python train.py --norm="layernorm" --norm_eps=1e-05 --qk_norm=false --parallel_block=false --learning_rate=0.00777 --warmup_steps=200 --max_steps=6318
Each number is 500 + 40 x the weight over its row's rms, rounded and kept within 0 to 999. Layers, rows and columns count from 0. Numbers have three digits each. The size before them is the row's rms in percent of the matrix's.

# layer 4 attention key, 96x96, rms 0.125, rows 64-95, columns 48-95
097:442482559459522531497550570521480485600548515468440548509513518454578514537503492540483476458511446462516451593466564527571467495482500516421430
073:461477540493586505460498484419509544512517516465462512507453560464547540542524489491557427518529493490457476562523515457503549440500486537469453
089:539512471507415473487454530550509449422461448541553495510530473516443486444480495476430550552516523481530520429456469506472473502529500503525524
106:444497524496481530411528585503470539498512471539500504493543483448529478561463485503551419507552500499459475555497543460508446482530468479510463
088:468482565518530545523472467498476570476576473506503524505554513506599574545408486489541447493511503470439543497495532436453481494475526450495480
108:589507461498420477506449518570509480461472439529545496534556455538471543446480496502443535531531503470509518434476451499462461528507515467536508
106:575533480516429488542451483550517495453537468546481533568555424535523562449494508495445511570553478524504504464481461482470468525495529522507498
097:431489524479522523513527529527511525496598495557444523445480491545495573509571497550546455461516493523474533554544464495550496523507481453510519
100:546500521484494524482502477502491541496467521524553450448497442571539502481479499493522515451447556525419503508514544522512444540492441480466494
097:461525499523523518539463530467438491503499474546505517420506454445574477437514477500527465454516516517514470534543480471546515525493453561436537
107:528525489536487530552538419480408484509566472528473500604488585586491446477499538477557435493471462505482462497524527431479474597494476466572503
099:486521488520474511546455509480512509582450493502523500455505538534483443498545566463521571479445465518516557513467532548502493470551485545521413
106:556544468479482470501489525549512444489487530530490496550517445463503538487509480437579512551524595515538505515463512554474467456435444600458535
104:539537468503506533439509478446542550466423441457533488502404554572546510461526509542573561450466526519468514474469539524539546478497533482435520
096:493529479515491459505503526561512521564526496494447538520517488476533359515512512434581510555505458592491448472458459497475538478488495435534481
098:539508564425495512485506570514508497503531538489465562483475484483486496562491489428509433496536504506479519494523521477540567561461541516467459
100:494537497472498481550516495453504500527461532495528562477496562454496492505522573451516533470570592523575476547458522582503499570522442512464448
098:471474569468503484486460488434501559568516495470475541557445590461530486467505462485563509467432542482528450484527538497457562424504468491524430
102:457557576494533511459472537548497460531492532545504414513451453479458458440508496488504507475435475480476533574477580481503547569467482429440458
102:479441463522476579451490524476531499504555527423490525498534439506425520534514532489492582534466481539427541472571510443508550472451455525531491
109:489438524530519540503460526467546497509538509462578515507541507553508514551498526468482404444550565514538521549468466570484545445468429500418506
096:591495563446488476452456492525521509513508518561482515519525490526430504491415524524586496485541460528549511513561517523536509516528488493532530
097:529520506536451486462482490561524492429467507501494562542507532497472503475535553456515493495551489511522567439516496543483439492511484551528540
095:459440587527528471495509518476538543476454561516491486466508443519532479527533491423475530491470495511526483594476461494533446500478496472479557
110:451555453442559504543513572408508561520437479549527531497486539506487470503524478504498557548492472543490525496534550468531478473464535531570531
094:562515444526527529531435519516462513511519529537638524462569513439418467465542515550460436535421577512514532550508463428514486495567463494515512
101:495422481505495533509517499514490498453524452556516479523476447530499533503474514518532551461525443573486465478443488600537516493538491526543391
102:422545526494557431567496449471482462529545508450491503433510462482568553500442491464469503436526501546525510531472454454466524580471434494511531
100:516515413460442537532474458445483520442464495512463494390537440535565544498487497525543458489498513515525474473488412480443440512533523439615494
106:518433537515445459536495442496487468481477560498511442569540501414541479420493496500550497585499534512550527518512485468498488477497562487532538
099:414536499554512571456434482473477521535560483542548538536496487453502558521478494497516500545510528540402568428504521480480511382479475484536551
100:508524451476569549440488558552500537506455513499590549567448518516479525441553529583474496477477479503523469482488473480497494507467555457469572
# layer 4 attention query, 96x96, rms 0.122, rows 65-95, columns 48-95
140:486514539478494527565434513477458480476587456461497526453530467463518545533428497519459515505504538476445508497474472481469482538476573470522506
130:473509522483491535576435515489437484464576456479514526454539482482537554514410477521477523516508514476467521519434471459473475527481551461492505
109:523553488515475491503473577471533551487431469518489464436496493483438456442560461508567429529462538549485513481563469532558493483499430519433481
061:530448511526551475440503447456515553452457526526507486566447513574467417479555560462521476506557515513520495519514508508528513502456457531443530
053:484526496541561530481549484543488540502425559537533493537506563550574504456541485467571503499489499514529496488495515474564540460524425520450515
169:518476466524519459421570475512554520532426540535507501566471514514459448470570520492508482472493462522560472500541519528544523477521450541487498
097:497482468560553553535488468435468476467546546511494490506494494452542488462500572542478553512481559528511532587530516494438492452499368565484483
102:490566480514498494480448442452535487506463540464516522586457525463537499526528525441528543513469501486486514443528574576457493509454517501421513
097:535461501515496542467513463513539590473533495556549490574479530431433510564561524508497446463537523488528569544468477555505502496577576531536497
109:583506443498559517580490452467507528452488475466550514455465459518514479520473460456541550502478577450481511526541509484513497476529487499483496
101:456495530526523540517579491523527565584501589518458519466446451487440505539460488411590547499492531530521464485517467472523484549540471441565415
102:519521548417471455487498570511532430485503526487474500557511440530495477524478519462531448554497483492504500440500506426485501439495545490474543
108:497532501561523500524508425426508603498537438511441434498449527451465433477468502598561505504507478499534484413480478499475495491515529491614480
099:422565454399484465529489477509513533374516474537553496438536416443532477502553506558516507505504520478516557534502531458530479500509494508552497
099:473568578476525568455463503501462430468451476403471541491561464532553524495527457501469504509536457453511516491517520594463555484563562588492494
098:513516541483490504437520494525414452527557551485463504525481539487472425476512496522533613586511549534449500496457535541409530508554510477492537
094:493526561468490456536511572516561475482513474502507477491582490468489485499493513562600569491487533467546382512506467460452541455496534510477473
103:440433540521459446516545516545473484515506558509522505536425491541558477517540422444543534418498459474486507517509406502499547467485457514460501
111:571498514571496543578516502510533471522475505398480529397452397508401480515546522490478496543543478469552501513500525515468460547434516493522535
109:503467491574511490476529501535489515499571501445447514548504567495562419502529549484480493518379540524377528447567480543543505471542500453541517
100:553496578499570496460564525486455447535497491536438493425457461485577535429504504476492483563587524540593450445509506543531451520541482467477500
089:464499498552569460483502491541450496473492502475505549483598535521471433483530497516516498476493529593463492536471412430465503484504501508518578
095:422534499527499478427522541480502573523443552466477568520447543470545523452531483545480504496472502503529540565494451499557502545571581485520562
114:456489513471557511505552517592469514556526542525592493459473490473495529533445505505481418532478554479485544419531592439447537492547517508514511
094:517517448517532512547495502590505453546515552456511540476490495477466518528531479539590449552462439478480480545496411515632551544519419519418466
098:502470443496523464528470486492468519491561501516512547563455498466624497503470485496534432533506540554510485542476613577523424513489508494449440
099:483503444512490582513445416462413481490480534539474570474488552501491496509540523453387481439484506582503519500445489508495547500545568517447469
101:502553430496462519546541528457559424530535498471498404389540464489487479573491531549494483502495485481574446525479493563455519480503500496436505
107:451508450447524475454453551570416581534517426479532514443456502512495498510541490526514466485459468419504527490505555479509442552536521490501498
102:428459489459524487583464519483490528456476503489475506461477476529530509545503587494553447519584445500467465561593514549406549606442507549487534
101:486481485553492497423439500516546535513466520492454455538495569544472535539547518505459547470496469484509536455577484484466527476571509515546520
# layer 4 attention value, 96x96, rms 0.103, rows 64-95, columns 48-95
114:592463447514505530450463552532467424444465494532459498483473551519453513458469512531532499519495478523522546545592463480479552553471431474462425
107:496562583551524505539520464469539467491438520524488522430441465443473452546506522518526513464484502492482427504476490455458557589550438526553484
111:514537439537418432484496404485479425455504479543488486517417505527548468462514548410464506467595509458462546531576517506431495460533539523558462
103:567511501463535489453589466484444558500561465422451510447512519501515470489452503535465502519525523530428451497522463526538470433556495521515466
104:467390533566526451509521469493597552516530452430534533518544477510433519487463472569476496511471501479493532492505545507470553467548522489413452
107:467472565497561531518506536497461555517456509586461520498516492491458510477558465537533498515396504508505413589450490456542506465538531487458514
112:469535481480472533464487568451520464459524442460456496569521585464497467515529498501389514462488482509512542545552504487466504560573521476477500
102:432483468517502479519481511401569399459455524515526471476485490478423530505518492464517511484453542570414513491453521562592526467454504485541540
106:518473510574493491478514487491513538497434479461523524523518509566500492500453495476550425486493544538525530483476473412543493520532469535573490
099:568553504483472474449500508493474525534499450513465482504571533492500495463481528526489527488547487405521503515545550541466420487422504603533585
114:489450514447535549518528495478523582535516465400536466474512483533417445449489542436507491527500464509486510486514462505462526483564479555543490
103:529450461518546534488528451487498528417490523509462493480549455469533450437426578526497575549528478522436500537566476547475529422505591481451499
109:541521529474436499452516437483497530414458484472495553520521524527550544477461476493480460519555456521506575494498514463508537522491573455522545
117:496486478444495494515434543463498554537525522536529461509516482538517562476494456518501511545560493562521472520437507492426442399476485488538565
104:492530587501419506452498495556512479537531544497416442544608485470527484585491452439470446490521481440528499500519518494543493408512467501503434
109:527446555478442471515564510497560478448446556455511487457578492560516512475465525486416527511538534425548529535449469528427537493462517458519515
112:488523488470565448507504472497452416469502445486490447569506525579510486451454536519595497490558414568460458470437470569552491479509477513516503
112:530503465495484491510458457467468487488493590537566449599527462490481474503512480548502481461454472484503524528514468427499473491535526544481570
109:480472542518475490491485595478485502552521463549501450476543490516491552506472567532561487470489530512522498545510481446550515530556417482520521
118:459434479457489517479560521539590503503487584495460559538510455455512535463515566561423528430524534445568520534476475493530474552490525510429497
109:582460536436486466473526492496464524495469516474502495494470472505600553539470466452500422499482439462515506409556441464422553454447472478503517
114:492527487479467450497538507485520556505476520530503507443531452415502503506517484455437535528514516514435508474467496507552467498567459510540496
121:426475475601578528475507600478497546464506493500568486499495453513541486536504442539530522458465498539516527511522616404496512501544489443490461
118:484487528546505534440537478499496499465555500426498463455531492577490512524481491493489508584477501466461482485454600490471464609573504469544480
112:502475503486477554481565497467558588440578464511508459488530543538509493569517497439477434490515524488569514461460515546464445452524470443492525
116:551534504565448430464471524479514545498480467494525541513458559522539432528533490557471511491529429480504498484537561485499570511456556448482475
122:521509461518466545481433494535531516488569498496500505553547531534482543490446443521526479514542534489487562566442487452430563505505525570416514
098:511477502477492443467515545516602498474481509491487466568543473477462595539405523566521443488462457511454507486590491518506439467505474463503491
118:535489482528599490438456521593489505560499528502571497483458460549451515578470524490478487482413545470516565520481549520442478502434563464484470
109:484539448548501470479563473489488462495480546511534508577519542485545495513514455455528522511538590530448489513494439534443502543497512547541538
114:475527467531483404512497483455493517495495492577455527491446515538508457458554475519457512522540511503496480560460494494515473517573468480550483
106:491481381469562460488507529579489471541470524501526480480481568513487508516480496462513535469422520541550505462519564511488572490572485479512437
# layer 4 attention output (transposed), 96x96, rms 0.0773, rows 64-95, columns 48-95
113:472489526486509498530451423515517543514544500536527518515522511478499499467527461572447474428480535497497535343455555492477443544487444529551527
114:533464435460568474434455481509516509437543464472517514471546502606497479483504525448518499522530563526511520555555501470511461507422515534477545
119:409476427529505500488571544435525565566533466538556520540536511475472492503614422587498474504542432477472495523467500496556515560477491479508565
114:443511590557497564503534488496480489485463532499499373529467522516451559525481542488551473567463492479497472541472502465461490555468510541557484
108:547483440452467495520495532506550486441484552532447473442471518535529524439542494501470494558430473523542458490474425580480579535499463491483529
116:591567575492522541557485403497461507442529442527523480466483501523505477524398549461451528422547496476554509487537485517519473521495540463528537
121:543550435523534524501514529519468451534544472502530564491462457477555532489439504486547490543486598525417491484486451513571490455524413553497481
110:576510425509505479507481480581511538483490498524487534510505492494465469508593483470503472434533507449538503541432446445450467485516495515471502
124:533458464511477536465497489525437462538471513576432537591442519508583506452532514474526510463475456560468541467572508530462544501450496445487532
110:411439539537533497512483510487563483504525545443495503477485502495546535493566505453502497518497498511435512509506380477526520534558525540524479
123:485435485505409518499472509534456416446586495529479477489524514509534467477395565498506504543542530473515508495474516476461488467434455500440484
116:486499483461455557503478587466527493450513477491497459481482493532475487494470505538552537443504514528529521490404501503579440568441536506496460
122:498506466487522533467496521494443448549499528475530505462411554442496508510465466533534498501413460472430568491509441467510461567590502392514490
127:445459535501492503560507490467400535479463492465517564467481452413495501547487513452425517488564422482547524552488476502537576495536474521458483
119:526538529493598504501536437525513580504499479494551487463449473530501503522527512490541527551458436474600442476524519452524486525476541452483470
116:502508510509487578519444507474476525489511401565514416510490461454573583533547491525541423437494416542497490474508510568454496527507464544534441
125:481460551520562562520493592583534418564506462470469507550440531407416478518447524467541501464498551451534533499521498467529565509460503478477496
121:510486541461523518539540496458449501521495508505512564443498508542478605467465530476475469552502486503483488542455489547469507529488496469538548
117:503518466529507531518466452573558507526510571486536543544488586514482443539467474466498531521556483483511518418511546567479468467477502520464495
118:542549445510459504538543538515494476402490466502542410462518525530497440533482543514532577564455493479568496463496451497526485433562478502521524
114:547502542550527495510624558447471488514543521528421470457544478501463513462529499478560473484462490444429535483511498461549467523519485515470523
121:516550509509455513563446460488489488513552499514512455573499513500524507542475509501539526539497492558493502516496495541473468396447450523527519
127:525488542461485457541439516489453459518382503492565475519491531627461543446526551548517529446485592489549511491482496599487488445482502538419512
121:495460556466564573463503528570514448515555546471535485507552451560565485510478448451534489473578474534454496463508470526415564431470501573480509
123:493516491500517516521515459514548465485481515445452467521475395546509526500489455497512607510470559479473493497452509538489488524592526516481520
126:526491418505501524511472509475518515494443502451555550451552500505438531550484518466515439456499521538453539420557506620521495457509491474535517
117:500517512581468546513503518469424487458446540506570501470493535526464520459479534468506532459464479548551526477479493484558503466495503425504489
107:578524498462496550498545430500532477519547519478494484503432541466551538489620530440507476580458509499500575460439508473460563513514533509548484
125:551519485541522468537466524459539484479487513469514420448538519503579485515528506461555422485486516489543556556453533504461557503561477514415552
122:483454508418452524517534596482533481451495468462449507506454476582464479529533471545488411462535452494505535476435505494494473514557485583502547
128:472482502543463501525495453576510443526460477523519564483513553453490465498495494504472503389475431537496441515474542510527534505575518571520578
113:451468524479539447495530425516547515470509414501508497475560484426430534513505528493456457537588550543497498495442406545474464487487481440488572
# layer 4 MLP up, 384x96, rms 0.135, rows 0-2, columns 48-95
102:433583500417563448428508489497490530523441456507501543473480469504483534521494560507502497530487558489467446513504522538576422508468526531557477
115:476505504486543476513547505540448476584461425534525527460459478560470543476435499524512517516513468532535460468508590507502547415493500507478402
098:429570525478541478470538507476498428555503499510535538435460480529529561465535487482466521575496476552494533536497540469400519550488427557453509
# layer 4 MLP down (transposed), 384x96, rms 0.0465, rows 0-1, columns 48-95
101:489464531545536463543545491466544435535472474520465448471470440487484506490502534515496499469497545490459471529420612522536542513478484461522504
111:462467567534517440520470496557451517507477453513504536529458525430435510536453527496479509442532498460520516495497516516431417452521466492474428